Each number is 50 + 12 x the weight over its row's rms, rounded and kept within 0 to 99. Layers, rows and columns count from 0. The size before them is the row's rms in percent of the matrix's.

# layer 2 MLP down, 192x1152, rms 0.0561, rows 97-191, columns 360-431
098:59 62 99 56 67 52 23 40 52 50 58 46 54 31 24 63 46 41 35 50 47 51 49 46 61 50 50 42 44 35 30 43 55 74 31 44 50 36 50 50 48 57 50 65 36 61 40 53 50 54 53 61 46 39 47 52 54 43 52 41 68 52 32 47 55 45 43 40 36 52 40 61
118:42 71 43 53 54 54 44 41 21 50 59 36 22 27 70 63 45 65 49 54 67 49 39 44 51 49 50 57 58 46 50 60 58 46 55 49 49 44 59 56 50 81 49 33 56 50 49 57 56 45 39 58 43 55 46 47 20 63 50 43 38 48 33 43 50 51 31 64 60 50 79 30
102:64 36 49 37 44 52 52 67 16 85 47 50 37 15 44 54 51 51 53 48 49 51 75 53 60 51 50 56 27 52 45 62 63 48 85 48 51 49 55 53 51 61 49 48 55 50 70 48 53 50 43 51 62 56 46 51 53 38 46 55 47 51 48 52 62 44 59 49 45 33 52 24
100:45 48 83 61 52 37 62 58 74 58 71 53 42 49 60 55 50 50 52 43 35 49 70 47 50 50 50 41 40 51 57 40 41 59 68 47 49 52 42 53 50 41 50 72 41 37 65 41 49 86 49 55 51 44 64 56 50 55 50 44 52 64 67 46 55 43 54 64 50 49 59 47
111:64 68 35 38 27 66 55 61 67 37 37 65 32 39 72 39 49 31 47 52 60 51 56 41 44 50 50 61 29 45 64 33 50 48 63 59 50 49 55 49 49 22 51 53 44 23 40 61 51 68 31 41 53 72 44 45 58 49 40 45 74 58 36 46 46 38 46 44 64 43 30 48
104:58 62 20 41 47 63 56 56 16 65 51 63 43 36 63 57 47 56 59 47 72 50 62 60 57 50 49 48 37 49 41 33 37 42 39 49 50 50 50 56 49 70 50 62 43 55 66 74 67 68 28 46 53 65 36 28 56 62 56 53 33 37 50 52 72 46 70 57 61 45 53 54
099:46 38 46 46 57 42 50 77 87 53 38 41 50 45 38 44 46 46 28 46 61 50 55 50 45 50 50 50 57 54 37 77 34 60 53 51 49 42 47 48 50 43 50 35 44 70 55 41 41 61 48 59 63 43 49 37 31 65 47 47 43 50 69 51 54 64 58 54 50 47 30 34
106:37 42 52 56 42 52 42 36 53 23 60 81 40 64 26 29 49 47 57 53 35 50 55 56 42 51 50 54 46 49 52 37 72 62 34 50 49 55 56 52 48 53 50 55 47 40 59 50 62 39 47 51 41 41 58 49 39 48 45 57 36 58 60 50 44 44 42 65 71 52 47 63
099:51 54 30 41 57 38 26 54 81 37 49 41 52 53 54 41 61 49 26 47 36 51 26 60 62 50 49 49 60 60 61 32 36 49 44 56 49 58 53 62 48 83 49 66 49 53 35 45 41 21 51 58 63 53 30 40 36 38 47 53 59 24 45 59 42 54 42 38 37 58 67 43
096:36 39 12 48 52 46 57 53 07 57 19 31 51 38 56 33 51 61 52 54 51 50 49 56 47 50 49 55 56 58 57 64 70 60 36 50 49 66 48 58 50 39 49 48 47 63 55 35 64 61 40 38 30 49 32 48 30 48 47 59 21 41 56 50 43 49 55 43 48 53 52 47
102:43 29 54 45 52 51 74 78 71 39 31 36 63 52 34 43 54 58 64 55 25 49 41 56 68 51 50 56 56 58 64 79 56 82 64 53 49 62 56 51 51 58 50 73 45 37 48 33 52 39 49 51 66 59 52 43 45 59 50 61 61 59 39 54 57 42 68 72 75 53 36 68
118:43 41 34 31 63 39 75 55 61 60 69 62 60 50 55 47 47 55 53 49 34 48 59 40 53 50 49 59 37 51 50 53 64 37 46 47 48 58 54 53 50 62 49 61 54 68 75 61 44 29 45 45 73 59 56 60 49 62 43 51 49 39 53 44 38 44 51 47 37 49 39 52
084:62 25 00 54 54 52 34 73 61 34 54 51 41 53 45 68 53 71 46 62 28 50 53 52 46 50 50 54 54 50 53 27 61 49 50 32 50 56 55 53 51 74 50 51 50 44 45 40 54 14 38 42 21 50 58 66 41 63 57 60 48 49 94 59 43 55 43 46 51 81 42 33
108:66 43 54 37 49 44 38 66 43 68 39 57 16 43 32 67 60 27 48 50 47 50 60 48 72 50 50 49 35 63 40 34 55 63 37 66 50 70 41 50 50 67 50 77 49 50 46 38 49 99 51 59 50 49 36 42 52 26 49 54 50 57 19 58 58 57 70 62 53 38 47 51
100:60 48 84 41 50 35 40 46 68 54 58 48 54 28 47 58 40 56 45 42 30 50 40 50 54 49 50 43 43 42 51 59 44 19 35 40 50 53 43 50 50 60 51 28 44 63 52 52 40 60 70 40 50 50 54 49 36 68 40 42 64 38 54 43 46 48 52 56 57 44 47 56
097:66 45 50 61 60 48 52 41 54 56 72 44 73 28 63 66 40 58 38 49 56 51 59 54 51 51 49 51 62 53 57 40 42 43 60 53 50 50 49 49 50 71 51 63 52 60 49 41 40 17 36 45 58 56 54 46 45 63 50 47 75 52 55 49 44 53 45 41 55 45 45 50
111:58 51 59 69 49 55 60 40 46 47 57 29 36 40 56 46 58 65 45 52 36 50 55 55 46 50 49 54 71 50 68 49 71 47 75 50 50 56 59 54 51 44 51 64 37 51 61 63 44 56 46 40 37 53 55 61 37 53 53 53 31 59 59 50 64 54 43 36 30 58 70 51
105:45 43 54 46 69 32 52 61 99 59 64 47 17 66 51 75 50 34 50 54 35 50 51 46 65 50 50 59 77 54 42 42 53 35 37 54 50 48 45 50 50 49 50 53 47 59 39 47 52 49 63 59 39 51 50 36 38 50 61 55 57 52 29 52 52 47 55 40 39 47 51 41
097:26 47 64 57 38 40 37 46 50 53 46 46 60 54 59 37 53 36 49 53 60 50 57 53 24 50 50 63 47 37 34 33 78 53 54 43 51 45 48 46 53 51 50 47 45 39 58 51 62 04 41 65 30 49 54 66 46 60 52 50 61 48 67 55 41 63 49 56 58 57 55 48
096:60 53 34 52 37 31 55 26 49 44 58 31 68 42 41 66 55 39 49 48 63 50 40 44 44 51 50 50 44 48 39 34 51 58 49 50 49 52 49 49 48 51 50 47 65 55 42 48 37 52 65 42 61 43 41 30 50 26 48 48 41 52 68 50 59 67 44 30 51 51 39 71
091:35 33 34 58 29 49 63 64 97 54 55 64 37 68 52 62 55 85 58 60 37 50 47 60 51 50 50 54 54 60 48 38 47 45 54 52 49 52 56 45 49 51 50 61 57 77 72 50 44 24 54 41 42 50 67 47 38 46 50 53 66 52 54 51 54 57 43 65 32 72 20 63
099:63 52 44 55 50 50 52 77 38 47 54 38 51 32 66 52 60 57 52 52 32 51 15 52 59 50 50 56 45 47 50 64 44 63 55 49 50 74 50 47 48 39 51 44 35 29 54 48 42 33 53 44 56 62 61 51 35 50 50 49 60 67 42 55 67 42 69 65 74 58 56 46
102:62 63 77 30 46 50 51 54 74 81 52 52 59 70 41 58 53 55 55 41 68 50 53 57 58 50 50 47 43 49 70 48 79 57 39 45 50 44 44 49 51 34 50 51 46 39 33 53 42 64 40 42 64 44 47 36 57 53 45 53 35 34 23 45 44 47 52 27 36 40 54 42
103:41 43 83 52 49 34 46 58 64 35 72 36 36 41 38 41 50 70 39 47 29 49 49 57 38 49 49 44 40 53 28 68 48 67 47 61 50 60 50 60 51 35 49 61 51 50 61 25 52 98 47 41 52 35 52 37 33 58 44 65 51 51 62 46 58 51 55 51 63 52 62 67
093:46 52 44 46 53 43 43 60 42 82 48 63 52 31 66 45 52 30 39 46 46 50 82 59 58 51 49 46 35 61 54 51 74 63 39 55 50 42 55 61 50 70 49 54 43 48 58 53 72 58 38 45 36 35 24 33 62 25 56 53 43 40 51 55 45 48 55 57 50 21 33 61
102:64 49 74 55 52 52 50 54 59 55 71 41 50 24 45 57 41 42 38 46 39 50 16 46 41 50 50 46 51 52 50 42 46 43 48 44 50 50 45 50 49 54 50 54 47 44 48 41 46 51 42 54 52 72 47 64 36 38 55 49 57 44 57 46 52 44 52 72 43 51 59 51
097:34 63 56 58 49 50 60 25 47 76 56 58 52 32 57 35 54 27 44 50 52 51 65 41 47 51 51 51 52 50 61 54 35 83 54 28 51 40 46 52 50 61 50 69 49 54 48 49 45 54 48 24 68 71 45 52 45 25 46 52 52 41 73 62 45 58 66 65 69 45 63 53
094:29 34 35 65 35 58 61 51 37 40 80 48 30 47 54 40 55 58 56 55 45 50 42 46 26 50 50 56 61 53 55 53 78 51 46 45 49 34 52 49 49 54 50 48 43 35 53 43 54 57 64 51 58 51 55 57 51 65 53 45 44 64 59 50 51 60 68 43 51 45 39 45
106:55 50 49 50 26 50 59 65 70 41 40 45 40 58 56 66 56 47 45 50 38 49 55 47 41 51 50 46 41 56 60 63 58 79 60 59 49 48 55 47 50 50 50 53 53 43 45 40 53 59 70 61 38 62 58 41 62 30 56 62 56 48 69 51 52 56 56 63 34 47 79 81
107:54 54 66 37 20 58 32 35 39 51 55 47 46 29 58 48 47 13 43 44 71 50 36 48 39 50 49 42 58 50 37 56 37 52 61 53 50 41 47 49 51 42 50 46 46 66 39 50 58 70 48 56 68 47 53 56 57 32 55 51 62 49 25 50 53 45 52 60 71 37 78 39
101:66 39 63 35 49 60 48 86 79 51 44 66 60 69 52 48 55 54 44 54 42 49 48 39 46 51 50 59 70 55 59 62 76 42 59 44 49 58 55 44 49 56 50 67 45 32 54 34 47 70 63 34 43 55 71 41 64 48 51 42 42 53 43 51 54 51 61 65 58 52 50 42
106:42 55 19 49 55 54 47 66 23 32 54 50 49 59 76 81 55 38 48 54 56 50 60 44 61 51 49 49 50 48 44 20 31 63 81 54 50 53 53 52 51 51 50 54 59 31 31 55 56 73 70 60 54 35 53 58 58 52 52 54 60 58 56 51 71 44 52 49 54 50 50 69
105:73 64 53 40 49 53 68 80 28 44 73 72 50 67 56 48 46 70 50 58 62 49 53 46 38 50 49 61 59 61 64 39 76 60 63 54 49 59 57 45 52 41 49 44 56 40 49 52 58 65 61 43 64 72 53 58 64 78 54 64 53 61 27 52 62 54 41 84 60 50 56 51
084:50 40 59 42 76 31 49 62 44 46 52 62 64 49 64 54 49 68 58 57 44 51 45 41 32 51 50 50 59 51 42 43 56 42 53 59 51 49 47 48 51 70 50 48 54 40 44 55 48 39 56 53 45 41 41 51 49 51 57 52 61 52 33 50 72 47 46 56 72 60 54 50
101:60 53 49 45 64 37 65 35 75 54 26 28 57 46 68 37 47 55 74 50 63 50 57 38 64 50 49 52 32 51 48 32 43 42 49 46 51 50 56 52 50 22 49 43 58 36 73 36 67 39 50 48 45 52 45 43 72 52 49 53 74 52 48 52 58 40 36 21 55 59 50 62
089:64 80 48 48 60 40 47 35 33 38 69 49 67 48 56 47 48 36 54 48 61 50 35 46 47 50 50 67 34 40 53 22 59 44 55 47 50 53 45 45 52 49 49 43 55 66 41 69 45 70 67 51 54 48 49 41 35 50 52 45 64 40 28 45 34 50 45 70 72 53 55 62
104:68 43 51 36 55 48 56 11 26 50 40 27 56 68 60 63 48 41 64 52 41 50 58 51 40 51 50 61 55 52 52 28 72 46 44 53 50 50 53 47 52 65 50 50 46 59 40 47 65 54 77 48 49 37 50 56 45 40 43 57 18 55 23 53 56 53 69 40 55 40 48 47
102:34 76 40 68 52 47 41 19 12 52 67 60 45 39 60 67 38 42 40 48 66 50 74 43 32 50 50 50 55 53 58 29 54 31 38 38 51 52 53 45 51 40 51 49 59 49 61 53 39 58 51 57 51 44 51 60 75 45 57 49 76 61 31 49 58 49 47 78 71 45 47 72
099:49 35 48 51 30 46 42 37 36 44 37 47 44 22 66 54 61 55 43 49 36 51 44 50 64 51 50 38 45 52 54 26 21 35 45 52 50 55 53 54 52 64 50 56 51 39 56 25 46 32 37 43 29 50 62 56 55 49 49 57 58 55 39 60 35 48 55 53 41 55 56 51
103:50 38 41 62 62 47 38 38 61 55 47 41 31 49 41 75 50 36 46 53 46 50 34 58 50 50 49 39 70 56 56 78 46 57 58 47 51 56 55 50 50 66 50 47 61 56 45 31 42 67 61 58 46 53 49 42 45 37 48 47 40 42 29 46 50 47 75 42 48 52 54 46
098:15 51 73 59 45 56 44 58 10 64 45 47 48 73 46 22 54 56 66 51 49 50 71 44 60 50 50 43 58 51 53 69 25 34 30 46 50 58 57 55 49 36 49 54 48 80 65 59 65 49 67 50 50 33 48 54 37 48 47 54 44 52 71 46 49 54 41 35 48 42 66 41
091:54 66 05 42 50 49 61 52 78 41 41 37 49 49 49 40 49 70 47 47 49 50 40 48 60 49 50 41 47 39 47 30 51 32 24 47 50 46 47 36 50 53 49 79 41 72 48 45 55 56 20 45 24 53 36 42 45 63 49 33 53 47 55 44 32 47 42 47 40 53 50 30
097:71 28 48 64 62 49 72 66 39 39 42 27 76 47 45 67 56 55 45 59 31 50 50 58 82 49 50 58 67 40 34 40 63 47 71 49 50 48 67 49 50 55 50 43 55 39 44 37 55 35 56 44 50 48 42 88 60 61 65 51 65 51 33 52 57 49 51 65 52 63 68 60
092:50 54 50 37 37 52 41 37 70 24 57 82 56 47 41 36 46 42 69 45 38 50 37 49 57 50 49 48 58 47 48 18 32 40 41 48 50 45 54 50 51 58 50 44 50 63 50 59 58 06 34 47 70 59 51 52 26 47 56 47 45 40 49 48 37 23 33 56 57 62 52 85
095:39 60 58 57 64 53 61 48 40 49 68 50 36 71 20 49 48 22 46 45 40 50 66 57 40 50 49 44 42 55 36 24 29 41 46 43 51 56 46 53 53 48 50 70 46 63 53 35 52 50 67 39 32 53 41 46 62 52 43 59 65 47 64 54 54 52 51 60 27 34 52 58
095:38 52 75 58 57 45 57 30 10 49 33 45 51 42 42 42 47 65 55 45 43 50 49 51 60 50 51 50 54 49 48 43 76 48 41 48 49 50 41 39 51 44 51 43 51 48 31 44 55 30 52 56 54 49 56 28 54 51 40 43 40 43 63 50 42 42 40 20 29 40 65 47
102:34 52 53 53 51 64 35 51 56 75 68 52 27 52 50 66 47 48 36 48 58 51 51 64 55 50 50 41 54 36 63 26 31 36 60 52 51 41 52 62 52 23 50 41 46 53 34 65 42 37 50 37 69 53 76 81 47 55 54 49 47 40 44 58 48 60 58 52 44 50 37 31
096:42 61 33 49 41 46 66 63 68 61 66 61 30 29 62 35 47 31 51 52 43 51 43 47 58 50 50 50 37 54 24 67 38 23 54 54 51 42 48 52 51 27 51 71 53 20 58 64 62 57 75 41 53 33 68 41 34 34 43 43 67 54 34 47 43 44 53 87 36 44 52 11
095:62 36 21 49 67 58 48 48 71 45 38 61 48 50 69 67 53 43 46 51 47 50 63 50 52 50 51 54 52 48 63 69 60 33 55 53 50 53 53 58 51 40 49 52 53 45 46 41 50 65 43 39 66 50 54 62 40 51 59 64 25 37 65 55 60 67 47 27 74 40 27 65
094:39 58 69 58 54 61 58 40 13 87 55 25 57 89 39 61 64 45 48 55 82 49 72 55 55 51 50 51 43 69 36 40 31 53 43 49 50 69 55 57 52 77 50 37 47 56 35 80 48 82 46 55 46 27 42 49 45 46 65 60 55 61 82 70 60 53 59 29 53 42 45 44
102:53 46 28 55 49 65 58 43 45 55 68 60 49 39 59 52 59 40 43 53 49 50 41 55 61 51 50 56 42 52 50 44 66 42 45 55 51 47 46 55 50 42 50 49 44 38 51 57 53 56 77 51 30 53 66 34 41 50 42 58 59 63 18 56 59 50 50 80 58 46 63 52
109:52 47 88 65 65 60 67 45 87 41 47 34 91 70 63 57 52 58 45 49 48 50 45 49 53 51 50 47 67 51 38 73 39 66 52 54 50 52 41 56 52 63 50 55 43 70 48 46 49 46 55 59 56 33 46 38 35 68 45 48 23 55 33 53 49 47 63 38 53 56 48 37
107:75 21 25 43 52 65 46 99 79 35 58 77 64 55 72 44 59 38 54 51 24 50 46 60 36 51 49 62 38 53 61 60 39 59 42 53 51 59 52 59 51 45 50 44 53 36 36 37 43 51 47 48 52 58 35 54 74 48 59 53 32 46 44 53 56 56 52 54 47 57 52 28
107:73 52 53 50 56 74 50 90 59 37 44 57 49 47 52 46 53 47 44 49 42 50 34 54 58 50 50 49 41 57 64 60 58 73 58 49 50 69 46 50 50 62 51 56 57 53 48 34 53 67 67 42 47 54 61 52 48 75 58 49 54 59 31 53 55 53 52 45 46 49 26 51
098:58 46 47 40 61 61 59 45 75 45 41 60 56 73 56 65 50 47 53 52 51 50 52 47 49 51 50 54 52 52 57 88 34 67 44 50 50 55 52 52 51 68 50 52 56 42 26 43 54 52 44 47 32 60 46 61 49 50 53 52 21 61 37 55 51 54 46 68 41 53 73 40
100:55 39 20 60 67 65 60 47 56 54 80 52 53 69 39 62 55 63 52 56 59 51 45 61 49 51 51 50 80 54 58 65 47 31 53 58 50 53 48 50 49 52 51 81 48 37 57 44 48 34 42 33 59 48 60 59 63 60 59 56 59 55 59 52 39 47 49 44 63 57 43 54
090:56 40 54 47 57 37 50 55 43 60 45 46 46 53 31 64 55 44 60 54 50 49 57 59 63 51 50 53 64 58 57 64 44 55 60 49 49 55 62 48 50 57 50 51 56 53 67 44 49 40 46 57 66 55 53 67 34 54 59 43 61 66 35 54 52 42 48 41 38 42 53 44
091:30 47 87 45 51 42 24 28 79 35 38 41 64 70 49 42 53 82 46 51 45 49 34 49 48 48 50 41 57 46 25 30 41 48 35 30 50 50 47 41 52 89 50 41 49 43 45 61 51 51 62 47 45 40 36 50 39 69 40 42 29 38 38 49 41 60 61 45 37 69 54 50
091:45 28 63 49 32 58 43 49 48 66 43 50 31 41 56 59 41 45 41 43 42 51 40 51 37 51 50 39 51 53 37 72 52 32 35 48 50 51 49 52 51 26 51 35 55 46 35 43 42 70 41 46 23 43 60 39 56 46 44 50 49 41 61 48 45 61 67 60 59 43 48 51
096:46 27 67 47 40 64 45 60 99 31 47 48 60 61 41 54 38 57 70 49 53 50 50 41 56 50 49 40 67 47 28 51 45 58 51 52 50 50 53 49 50 40 51 39 52 65 55 66 39 19 57 49 64 43 40 46 52 57 47 42 95 52 27 49 48 41 45 51 39 60 42 52
095:46 41 22 49 61 32 46 41 56 44 29 29 50 28 63 63 49 75 61 48 41 50 33 50 59 50 50 43 60 50 39 58 45 68 67 51 49 51 46 52 49 31 51 46 49 53 53 51 43 70 52 59 66 53 37 42 60 39 54 54 53 53 61 54 42 50 54 20 57 59 32 57
099:48 23 91 43 38 43 56 67 44 53 54 51 58 56 54 68 43 34 33 46 13 50 53 46 59 49 50 37 39 54 44 80 30 60 47 55 51 56 42 50 50 63 49 36 59 45 53 22 56 69 45 51 43 55 36 35 59 31 50 46 59 44 73 47 46 43 39 73 58 46 59 45
101:42 65 38 35 49 50 41 28 81 44 44 54 60 63 60 40 54 48 50 46 70 50 67 52 71 50 50 54 59 50 91 23 44 50 55 50 50 45 41 40 50 37 50 65 36 46 59 89 38 30 49 59 59 57 49 50 58 59 42 52 42 58 69 43 36 29 61 31 51 39 46 49
102:41 61 39 49 50 55 34 28 68 60 38 29 59 39 54 62 47 09 51 48 45 50 51 50 64 51 50 54 66 49 42 03 65 45 63 40 50 43 54 45 49 61 50 66 46 55 63 62 34 58 59 55 50 39 48 51 37 23 54 43 41 42 30 52 42 55 54 48 60 42 66 51
104:65 50 43 57 38 62 35 50 70 51 50 62 30 59 64 56 55 59 50 51 36 51 50 45 21 50 50 50 33 46 49 44 77 52 31 58 50 55 51 55 51 53 49 40 52 26 43 48 47 37 39 37 76 61 55 65 60 56 46 58 56 44 82 45 53 59 42 63 53 50 58 61
097:38 34 66 45 36 42 41 32 42 36 62 54 56 37 55 41 55 48 36 58 52 51 41 45 52 50 49 60 58 64 44 38 54 22 49 52 51 46 47 48 51 37 50 45 54 51 61 37 74 62 59 38 52 35 62 52 53 50 54 51 48 55 54 54 70 67 54 56 54 52 37 34
092:34 42 55 45 50 62 60 54 45 50 56 41 40 77 39 46 44 39 61 45 48 51 61 50 67 52 51 44 47 44 30 32 86 49 50 52 50 42 54 61 51 49 50 46 44 22 64 42 63 55 63 41 40 69 52 50 45 52 51 50 38 51 37 51 47 58 61 52 41 40 39 55
110:42 64 42 43 38 53 53 67 50 56 46 57 63 25 74 46 46 37 70 48 34 50 54 51 59 50 49 57 64 48 49 73 57 84 58 45 50 47 44 56 52 49 49 48 44 24 62 43 63 53 62 32 35 62 55 56 63 65 53 54 39 51 54 48 50 45 46 38 53 38 56 73
103:73 62 48 46 33 53 68 39 31 46 59 35 75 41 74 65 47 49 54 43 60 49 33 53 50 50 49 43 42 51 54 57 55 60 55 49 50 32 50 52 50 33 50 59 55 38 44 73 49 57 65 61 74 54 67 44 63 56 40 52 34 51 64 50 57 60 64 27 60 49 47 47
090:34 40 38 48 29 31 40 55 90 44 30 69 67 57 57 46 60 62 40 60 37 50 43 56 56 50 50 61 55 48 44 56 62 58 53 47 49 64 55 52 49 57 50 60 46 29 24 51 69 32 47 35 44 64 47 29 66 36 57 53 48 41 39 51 52 49 58 60 46 65 83 37
105:51 48 49 53 41 43 43 45 67 58 36 62 57 33 51 74 49 47 44 48 40 51 38 45 42 50 50 42 51 53 62 54 53 49 62 55 49 40 43 48 51 55 50 38 52 81 63 63 41 75 41 61 47 51 55 60 69 38 54 50 42 48 73 40 54 55 32 23 47 49 59 43
098:42 48 56 61 32 33 54 54 20 74 47 20 62 74 72 23 67 82 33 53 23 50 65 45 50 50 49 51 36 52 40 45 60 56 55 53 50 49 52 51 49 38 50 71 51 35 56 43 39 29 43 42 56 50 47 42 38 54 54 52 56 72 69 49 49 49 23 47 69 55 84 39
092:37 38 69 33 22 50 44 47 39 43 30 71 55 68 29 22 55 62 53 50 35 50 56 43 62 50 50 56 45 46 65 43 66 51 40 54 51 55 53 45 51 39 50 54 59 42 59 45 56 38 27 58 48 56 54 47 56 41 53 50 36 55 70 56 47 41 40 69 62 56 75 22
097:38 48 40 50 53 44 66 49 46 50 54 56 38 47 48 51 49 76 64 59 63 51 51 55 53 50 49 52 46 52 69 59 53 43 38 58 50 66 41 44 48 39 49 37 62 40 53 51 65 59 50 50 40 24 45 31 55 31 49 59 53 49 68 54 51 51 39 35 55 64 68 40
096:50 62 87 59 24 51 67 58 50 43 53 58 86 35 45 47 47 44 38 46 17 51 58 62 51 51 51 54 69 47 62 27 63 68 64 44 50 58 46 55 50 59 51 64 47 54 31 57 70 55 42 50 65 60 60 46 53 61 47 53 58 52 43 51 25 46 38 36 39 45 55 65
095:58 38 72 54 32 45 34 77 21 62 50 61 37 77 29 27 49 55 44 50 35 50 48 46 57 50 50 35 51 51 46 78 55 35 33 52 50 58 56 47 50 69 50 35 52 63 70 46 50 87 46 52 66 48 59 49 56 37 48 53 53 43 34 52 44 45 33 59 54 47 64 63
101:60 69 50 48 42 56 40 26 45 48 14 57 66 49 51 52 60 25 66 46 64 50 62 50 56 51 49 42 22 53 45 64 83 79 62 50 50 42 43 55 49 42 49 51 54 71 54 44 47 50 25 47 56 53 47 59 62 31 49 52 65 37 47 50 41 62 54 47 53 42 36 48
091:44 54 38 51 51 69 64 35 23 58 38 47 62 23 54 62 51 70 47 41 51 50 57 50 49 50 49 40 78 52 58 63 70 49 34 59 49 24 50 52 46 77 49 54 50 63 65 53 47 63 32 46 85 49 49 45 56 48 44 59 27 53 57 51 54 67 47 50 37 52 42 64
096:39 48 53 54 44 49 55 39 33 18 23 61 74 46 67 52 55 54 62 58 63 51 45 55 52 50 50 53 70 47 26 35 59 68 57 62 50 50 54 46 50 46 51 56 51 28 52 55 71 49 57 45 51 64 57 40 68 41 48 52 67 56 62 54 65 45 62 65 50 59 47 46
113:48 72 15 58 34 67 58 35 62 34 58 74 59 41 55 39 53 40 42 47 55 50 35 51 31 50 49 42 58 52 67 56 54 54 20 48 50 46 45 49 51 34 52 34 53 51 50 42 60 66 33 55 49 43 48 42 28 47 55 49 65 37 36 43 32 40 35 41 73 53 53 73
106:46 42 65 55 47 46 66 85 88 42 43 49 51 64 35 66 52 41 62 46 49 49 56 62 32 51 51 45 58 49 40 72 63 61 44 56 51 47 56 53 50 63 49 52 50 42 51 64 23 38 69 38 54 62 49 35 40 72 54 46 35 45 80 51 46 49 61 76 39 56 53 56
100:58 39 51 55 58 43 67 24 51 59 57 45 51 65 45 47 64 63 56 64 50 50 64 46 42 50 50 65 75 60 49 79 60 61 39 49 50 44 67 50 48 32 50 62 51 55 37 51 70 42 61 50 37 61 60 38 57 63 65 58 45 57 61 57 49 75 64 58 61 56 47 55
096:47 50 57 42 60 61 63 63 13 61 38 71 60 49 36 55 45 40 29 48 52 50 28 49 50 50 49 54 55 47 46 49 28 55 49 49 51 58 43 40 49 58 49 59 51 66 85 47 54 49 32 61 55 40 49 52 49 50 61 45 61 50 76 46 56 38 50 31 45 45 39 50
101:50 37 44 63 42 63 65 53 40 45 67 49 41 81 52 52 56 51 37 56 34 50 41 50 55 50 50 65 68 62 45 59 60 17 56 61 49 51 51 61 51 60 51 38 61 61 50 53 26 73 63 62 58 45 73 62 64 61 50 58 30 68 37 54 65 53 63 49 54 53 50 24
106:43 28 56 64 43 62 31 66 51 38 57 47 66 91 55 48 53 61 48 54 67 50 52 67 32 49 50 51 50 58 65 54 56 79 42 48 50 58 49 54 50 28 51 65 51 45 69 50 52 49 39 55 47 50 49 50 51 71 48 58 50 60 44 52 56 40 58 48 63 53 56 67
096:65 55 39 45 63 53 55 55 35 27 56 49 45 23 32 43 48 57 57 41 52 50 42 46 71 50 50 53 41 52 50 54 62 76 37 34 50 46 45 43 48 61 51 48 51 46 63 51 59 25 41 36 22 56 48 52 50 32 46 50 70 55 49 47 55 46 67 57 43 57 64 70
090:39 45 53 39 55 47 43 64 40 48 65 38 75 60 38 52 57 78 56 52 40 50 66 44 15 50 49 46 60 44 46 48 52 42 41 50 49 44 60 53 50 49 50 21 44 42 48 53 52 50 66 51 32 64 54 80 29 62 37 49 59 31 36 49 46 56 57 33 39 53 52 33
092:64 43 36 43 53 39 73 53 99 44 57 45 43 55 22 35 48 45 46 38 53 51 39 53 44 51 51 50 26 54 50 76 70 69 50 42 51 39 43 49 50 65 49 47 58 60 62 51 48 57 54 63 40 53 61 49 35 47 46 45 55 52 52 53 66 46 50 58 50 54 51 72
103:53 54 25 55 48 64 38 83 50 29 64 68 39 38 55 57 55 43 43 52 59 50 46 57 24 50 51 60 31 46 53 58 29 27 52 48 50 48 47 51 50 11 50 47 61 54 55 57 62 50 43 48 57 54 39 38 60 53 44 55 38 47 39 55 38 52 33 73 44 51 42 47
108:58 50 18 51 48 31 43 48 07 62 64 36 45 52 60 45 44 48 48 53 26 50 47 53 39 50 49 48 45 52 48 50 58 34 28 49 51 51 53 50 53 30 51 52 48 46 35 26 53 58 41 54 27 39 48 68 59 52 57 50 48 62 44 58 45 44 47 25 42 57 49 51
105:46 53 31 50 52 48 42 26 56 47 53 30 58 64 48 62 48 54 55 52 37 52 49 48 27 51 50 53 64 55 73 45 39 51 29 52 49 62 57 46 50 89 51 52 43 50 51 50 57 53 39 33 43 33 60 39 36 45 47 54 36 45 27 51 58 36 56 58 57 44 60 68
102:49 47 47 54 46 58 44 66 41 60 55 52 39 36 52 49 57 39 50 45 10 50 45 37 42 50 50 46 52 58 42 52 54 57 41 45 50 61 48 52 51 37 50 40 31 45 41 50 69 51 32 43 27 45 30 43 53 61 47 58 35 50 33 52 50 55 52 37 57 49 71 45
103:66 45 14 43 62 41 36 40 43 54 46 52 58 58 59 38 49 40 56 42 47 50 57 49 64 49 49 45 48 47 74 64 61 78 84 39 50 58 54 57 50 33 49 52 50 34 50 41 45 56 22 45 46 46 61 65 59 52 55 55 24 42 39 58 57 26 32 37 27 43 36 45
097:68 69 99 30 48 59 60 50 19 53 62 99 36 30 57 31 44 59 62 53 48 50 63 49 64 50 51 46 58 46 67 46 44 29 71 54 49 44 48 43 50 35 50 40 55 66 56 51 54 39 41 45 44 54 53 46 49 68 51 58 62 56 31 49 39 44 43 43 47 43 49 59
100:38 50 53 35 49 74 79 38 30 38 44 60 37 35 41 56 46 50 51 52 57 50 50 47 85 49 49 63 64 56 52 33 50 53 37 52 50 47 46 57 51 68 50 54 51 63 30 68 52 76 55 58 47 64 43 30 61 71 52 53 28 74 34 56 42 57 48 28 43 48 70 31